Each number is 128 + 32 x the weight over its row's rms, rounded and kept within 0 to 255. Layers, rows and columns count from 0. The size above them is the row's rms in percent of the matrix's.

# layer 8 attention value, 160x160, rms 0.0613, rows 75-84, columns 0-159
size [112 115 115 105 119 106 118 120 116 115]
[[153 152 137  85 123  85 102 120 145 103 144  61  53 128 128 151 112 141  78 108 163 171  88 100 157 177  94 151 117  67 114  62 191 118 150 136 184 188 124 181 120 178  26 155 128 123 157 103  96 113 169  93 108 115 109 106 136 147 118  76 112 121 161 108 145  87 104  93 124 133 144 160  65 128 123 146 101 177 117 137 120 143  73 147 152  92 124 115  98 107 179 112 114 110 147 173 114 124  72 149 125 139  83 152 134  75 158 167 131 122  79 183 117 151 130 175 203 119 148 118 164 133 145 133 131 154  76 114 130 103 124 152 171 128 112 125 111 142 109 151 149 120 123 150 181 113 157 147 134 112 170 113  64 158 151 212 149 137 100  94]
 [122 110 121 151 132 102 148 115 172 131  91 120 126 128 125 163 175 147 116 143 104 103 174 108 128 182 175 108 123 114 137 185 160 123 149 143 129 142 159 135 124 149 141 111 163 104 118 146 109 200 134 141 115  95 175 105 108  97 204 156 132  81 161  98 143  73 112 177 163 112 131  83  60 164 113   0 148 142 156 101 133 125 157 164  93 156 138 140 184 130 194  92 146 145  93 126 200 174 147 127  60 143 130 133 114 150 153 132 111 174 120 164  81 117  69  93 102 128  92 121 112 159 133 158 135 146  66 205 100 152 126  96  93 118 157 132 119 126  94 133 106  75 159 141 135 140 143 145 154 147 128 117 104 179  74  85  60 116 118 107]
 [ 95 127 141 112 148 133 114  72 117 138 109 137 126 134 129 109 140 138 136  88 155 157 146  95 145  93  99 150 152 111 102 175  90 184 160 134 125  88  86 183 110 108 167  95 102 187  67 199 115 157 104 121 181 120  98 175 177 173 127 138 118 181 120 113  83 170 127 125 151 137  93  94 134  55 117  94 103 115  94 111 117  97 166 171 136 167 118 155  14  95 166 179 184 138 123 180 111 119 193 184 179 103 142 139 108 154 108 118  95 149  98 129 140 155  81 108 197 143 161 113  94 115 137 116  86 136 165 114  87 121 125 174  80 124 146 173 145 118 110 108 108 143 125 147 107 110 161 137 170 180 155 120 155 145 162 160 115 174 167 164]
 [171 116 113 140 174 117 157 135  99 103 140  70 125 124 177 143  60 105 131 158 153 168 133 127  66 149 117 180  96 180 207 165 114  60 112  67  98 112 120  94 140 170 178 122 103  98 108 119 126 149 159 151 180 126 142 132 123 165 199 151 180  90 146 125  53 142 140 175 175 113 148 147 150 174 174 113 147 103 145 123 145 182 162 134 120 158 168  69 110 118 197 114 163 106  91 108 122 111  61 142  88 163 116 130 135  95  99 138 144  72 139  75  76 120 152 109 171 127 134 123 125 147 138  92 135 109 113 144  65 159 114 137 104 138 135 150 120 112 151 156 193 111 159 183  77 114 105 135 148 116 160  88 106  99 139 109 163 142  90 151]
 [123 159 128 135 115 103 181 134 132 154 188 176 118 147 114  84 111 160 184  57 177 168 200 159  82  93 126 106  97 116  98  98 124  48 135 124 178 128  89 153 155 166 119 155 174 135  77 195 110 124 137 116 182 115 130 113 128 111 142 120 125  99 134 143 144 107 194 166 138 125 115 137 178 126 148 152 125 103 162 135 162 170  95  69 140 101 136 102  90  97  89 168 153 124  96 107 126 132 129 148 117 137 110 158 165 135 158 111 114  60 110 149 134 113 120 205 147 116  45  66 119 115 101 171 160 139 133 142 130 128 130  79 147 110  62  59 152 141 122 163  99  80 120 177 119 153  74  69 167 175 101 125 144 132 126  97  98 109 143 140]
 [165 157 135  92  86 126  68 103 211 148 115  93 158 147 143 106 137  59 165 156 139  92 170 121 130 187 133  91 135 128  99 144 144 144 128 181 142 116  76 137 103 116  94 132  87 107  96 134 150 153 156 106 136 135 144 122 193 176 155 131 181 176 114  91 144 125 114  76 128 131 145 106  83  83 170  41 153 154 138 111 141  91 121 105 166  72  94 124 124 102 159 221 150 107 119 157 162 153 113 116 168 105  73 161 109 128  79  94  88 122 110 140  98 131 141  74 107 132 103 153 165 141 130 162 164 123 125 130 165 105 159  99 133 110 116 162 188  93 121 122  98 144 209 111 140 112  95 162 193 122 107  79 154 153 147 148 183 117 136 175]
 [127  84 154 154 148 114  64 128 108 126 100 132 115  80 165  72  62  59 147 163 110  88  88 144  90 102 109 175 157 152 201 176 147 115 184 110 168 116  94 189 101  86 117 119 162 128 157  69 178  96  67  82 134 121 111  92 136 181 136 119 167 151 136 122  95 123 179  89 133 109 149  63 146 155  70 102 145 153 137 153 103 125 164 132 109  77 128 119 136 165 176 113 134  73 132 172 156 102 107 116  92 160 113 166  85 144 120  97 150 164 152 157  79 102 105  59 130 156 149 121 140 134 119 176  99 131 110  95 112  63 124 104 121 173 166 144 152 142 165 151 106 109 160 163 109 118 156 111 168 173 124 103  97  68 108 128 144 150 125 146]
 [105 132 151 137 172 130 176  98 103 112 155  77  90  89 124 105 104 192 115 152 124 159 166 116 151  91 137 141 129 204 122 142 163 146  78 121 135 172 168 102 169 158 176 113 111 137  86 113 152 121 110 123 105 172 142 180 103  99 108 121  83 105  73 182 182 150 156 106 102 107 150 158 179 193 104 134  82 100 107 125 145 124 122 156 150 156 155  67 177 115 112  87 153  56 129  69  90 163  53 118 135 121  97 140 121 147 153  95 148  78 130 102 141  77 239 129 101 137 150  88 135 124  98  94 142 103 104 143 142 100 139 147 133 127 128 173 122 199 149  85 152 145 122  91 104 176 142 113 113 102  90  93 108 110 133 153  98  89  88 110]
 [152 102 146 148 106 144 113 103 115 136 148 146 178  92 150 127 127  71 120 122 130  83 154 167 159 138 167 204 150  89 179  99 142 166  91 181 150 120 149 202 132 129 150  89 121 144 131 133  41 106 179 117 138 112  72 122 127  86 142 139  68 155 168 131 122  79  99 144 148 115 114  89 183  88 112 128 185 117 109 147 122  92  63  32 110  96  97 158 125  95 158  83 138  69 131  72 134 158 128 130 134 135 109 130 124 197 156 151  69  97 209 131 121 119  91  88 150 125 131  93 119 101 143 138 132 137 142 100 162  96  97 131 161 108  79 128  98 162 126 138 114 129 100 117 112  83 150 180 131 117 129 144 172 129  80 143  64 158 101 164]
 [158 127 143  69  85 171 144  77 155  69 178  75 146  76 119 116 119 146  63 124 140  95 213 141  73 117 139 129  66  84 134  95 109 114 157 115 106 115 101 131 127 151  99 165 166 124 192 116 121  83 146 195 149 136  64 193 185  59 148 120 125 153 130 149  98 135 172 136  84 154 130  62 132 130  92 178 176  77 114 158 136 117 122 111 148 134 129 155 113 133 131 115  64 133  93 159 164 121 124 105 127  83 105 129 125 114 108 145 105 109 150 127 121 130 120 128 156  97 137 140 117  83 157 138 131 115 142 108 163 130 140 160  49  77  91 166 169 166 136  86 133 136 114 114 186  74 133 168  94 119 137 150 116 168 140 128 205 107 124  88]]
# layer 8 attention output (transposed), 160x160, rms 0.0425, rows 75-84, columns 0-159
size [110 113 117 101 116 106 119 127 107 115]
[[159  81  50 147 112 119 150 113 104 153 141 128 179 148  61 140  87 100  93 184 116 114 199 125 177  98  98 123 176 150 148 108 125 105 146 103  88 134 160  91 153 125 152 104 101 166 164 166 166 133  98 101 136  84 125 103 169 130 122 164 168 136 170  86  64 177 164 125 100 123 103 204 122 160 122 139 140 156 137 160 169 119 128  73 133 149 147  90 126 184  81 127  75 183 149  99 137  95 120 116 153 101 137 148 155 121 101 118 151 102 123 167 150 117 126 107 114 161 100  83 126 109  84  95 131 104 125 149 145  92  77 112 113  83 153 119 111 182 114 117  51 134 129  85  98 106 137 139  94 130 168  89 183 140 168  76  79 166  52 157]
 [131 112 164 120 190 149  79 139  76 118 162 169 172 102 122 151  84 101 167  90 119 174  78 103 133  96  69 175 201 164 131 112  85 169 104 184 149 170 140 119 101 103  69 102 175 190 106 107 135 113 172 118 177 143 113 127 124 146 127 104 102 160  84 178 117 108 117 120  66 156 150 163 104 126 105 203 112 132 133 120 111 157 113 124 106 112 114 121 108 193 110 167  97 119 163 174 124 110 167  92 152 144 136  68 161 113  72  93 140 122 113  83 138 152 182 116 152 117  88 105 152 148 186 137 106 109 142  91 164  98  72 154 144 139 101 141 153 169 102 118 114 186 147 163 168 119  95 119 128 188 170 154 125 124 193 123 164 152 111 110]
 [172 134 155 104 101 104 119 111 126 172 147  66 134 171 183  81 139 153 140  89  94 138 121 160  54  87 151 174 115 109  97  86  53 129 133 149 131 120 128 130 176 138 122 166 170  68 162  91 147 162 149 185  89 176 129  85 109 159 145 162 134 118 127 115 191 109 115 141 115 177 103 123 169 158 114 135 149 129 184 119 105 131 137 134 127 130 118 152 168 101 113 144 156 129 111  98 142 163  79 135  80 171  84 176  49 133 106 103  94  88 114 160 119 147  96 151  92 147 113  88 175 126 111 156 116 106  80 138  94 182 138 100 166 135 105  65  67 113  51 143 176 148 116 127 166  44 129  87  76 135 130 116 163 133 115 112 153 114 154 118]
 [ 78 131 109 117 236 191 115 108 130 183 125 124  79 129 112 138 176 145 168 130 118 120 130 124 146 141  96 177 107 147 141 115 115 128 109 132 148 122 109 114 112 108 123 133 119 179 175 164  69 125 102 129  48 127 162 101 156 137  78 164 206 143  75 152 120 116 161 130 119  86 148 160 111 158 105 160 120 144 122  90  95 113 137 193 119 105 129 138 149 168 115  91 154  50  75 182 125 159 179 136 159 129 126 103 101  90 148 104 114 188  93  98 162 143 143 154  98  97  85 173 120 167 202 152 139 162 167 129 172 116 148 161 143 117 123 109  84 185  70 132  79 101  77 102 166 155 134 112 117 145 135  90 135 161  98 148 131 125 141  67]
 [141 101  78 125 187 188 128 163 158 128 118 159 131 160 126 111 159 101 109 185 139 155 118 217 125 135 135 155 155 121 119 144 110 162 126 101  81  99 141 131 107  75 118 181  87  97  91  75  86 109  55  89 121 157 144  71 173 166  79 153  90 136 184 155  49 116 102 133  98 144 116  91 135 171 150 130 146  36 131 170 127 117 114 127 146 146 120 169 133 105  92 122 131 119 113 124 151 159 125 162 121 163 112 167 112 151  86 133 173 203 135 136 155 155 141 145 104 157 144 165  70 150 159 126 135 168 131 131 138 133 111 153 128 169 132 173 104  78 160 131 160 118 112  95 142 129 121 149 106 136  89 123  81  57  67  87  58 122 171 118]
 [123 136 154 167  79 176 136 186  90 120 159 113 169 169 138 114 135 150 116 147 112 127 139  86 166 119 107 126  79 135  75 103 115 118 134 147 130 103 183 150 143 134 135 149 194  97 159 107 128 136  81 172 104 147  62 159 100 107 163 172  97 134 123 136 150 117 114 166 151 110 141 140 117 169  64 213  90 129  89 156 118 133 113 125 141 117 112 175 120 216  98 134 109 165 131 115 115 121 142 177 140 140  94  86 182 148 144 143 124  46 117 168 128 182 128 105 133 150  66  97 125 162 167  75 170 153 130 134  71 153 133  79 149 204 187  51  74 118 156 137 175 120 110 152 141 145 160 129 139 107 137  78 142 101 161 155 140 133  85 109]
 [109 146 124 140 160 200 114  91 145 187 139 105 129 167 143 110 180 140 166  80  77 152  97 110 146 167 130 121 132 166  69 117 194 156 150 128 134  60 149 176 104 147 154 142 144 125 168 168 169 102 150 145 163  97  87 150 123 114 203 118 153 187 112 185 127 144 116 203 176 154 136 171  87 150 143 121  85 107 164 153 131 139 192 125 125 163 154 109 140 191 100  87 172 162 160 175 112 149  97 106 127 208 120 120  98 130 164 100 100 120 175 170 161 132  94  82 156 111 103 131 142 130 160 126 140  79 153 106 146 134 141 139 111 137 143  90 112 153  57 136 129 114 141 101 150 103  83 144 103 125  78  97 172  97 100 160 145 175  81 129]
 [ 74 154 105 140 166  77 122 136 122 144 118 191  99 159 128 152 179 128 151 121 166  60 122 119 124 139 159 116 127  74 177 142 177 155 160 136  97  73 125  59  84 110 144  73  60 163 119 191  89 125 140  74  80 170 146 154 129 142 109 132 130  71 136  99  91 134 155  82 190 128 148 140 117  93 163 128 159 119  97 105 108  98 138 126  99 134  96 115  69  95 185 200 139  85 152 173 121 115 158 152 122 104 150  98 102 111 123 146 138 167 147  78  89  77 121 165 118 127 144 123  58  76 117 141 158 104 200 145 131 129 182 146 128  97  83 117 117 106 179 184 114  89 149 122 126 140  95 133 150 132 132  82 161 145 131  95 154 147 169 102]
 [118 118  79 110  74 112 131 122 129 142 176 140 210 134  71 143  98 136 130 104 127 143 133 150 166 112  97  64 141  91  90 140 121 114 182  83 152  94 112 203  72 115  82  89 122  92 106 128 242 152  74  93 131 181 141 159 117 154 126 116 115 119 121 132 119 124 118  80 102 154 149 112 160 132 136 157 108 106 161 112 152 133  71 163  88 131 120 109 115 138 105 204 140 114 147 181 140 150 105 135 105 149 173 139 120 116 182 132 147 135 142 174 110  96 111 130 119 117 148 161 143 141 106 116 130  66 137 120  92 174 163 121 125 138 164 104  85 100 168 122 111 117 137 120 116  56 172  91  27 177 113 125  62 114 144 131 137 130 205 127]
 [134 155  87 141 102 121  91 138 101 189  86 133 107  56 140 146 123 205 171 120  73 105 129 213 158 147 178  92 130 137 130 109  63 131 134 106 114 111 167 152 135 114 148 151 154 169 101 114 187 140  97 112 156 153 127  98 121 147 153 109 120  80 152  76 105 106 110  86 189 132 106 112 124 117 111  91  65  98 118 120 152 172  88  72 123  92 103  92 142 167 116 140 133 161 180  21 122 114 143 142 144 107 155 152 109 125 127 150 155 152  99 131 137 152 114 128 125 124 112 143 151 104 132  44  99  80 148  94 131  81 119 109 181 112 219 119 111 105 120 148 154 200 104  91  96 163 141 118 100 129 137 100  90 136 124  82 110  98 148 173]]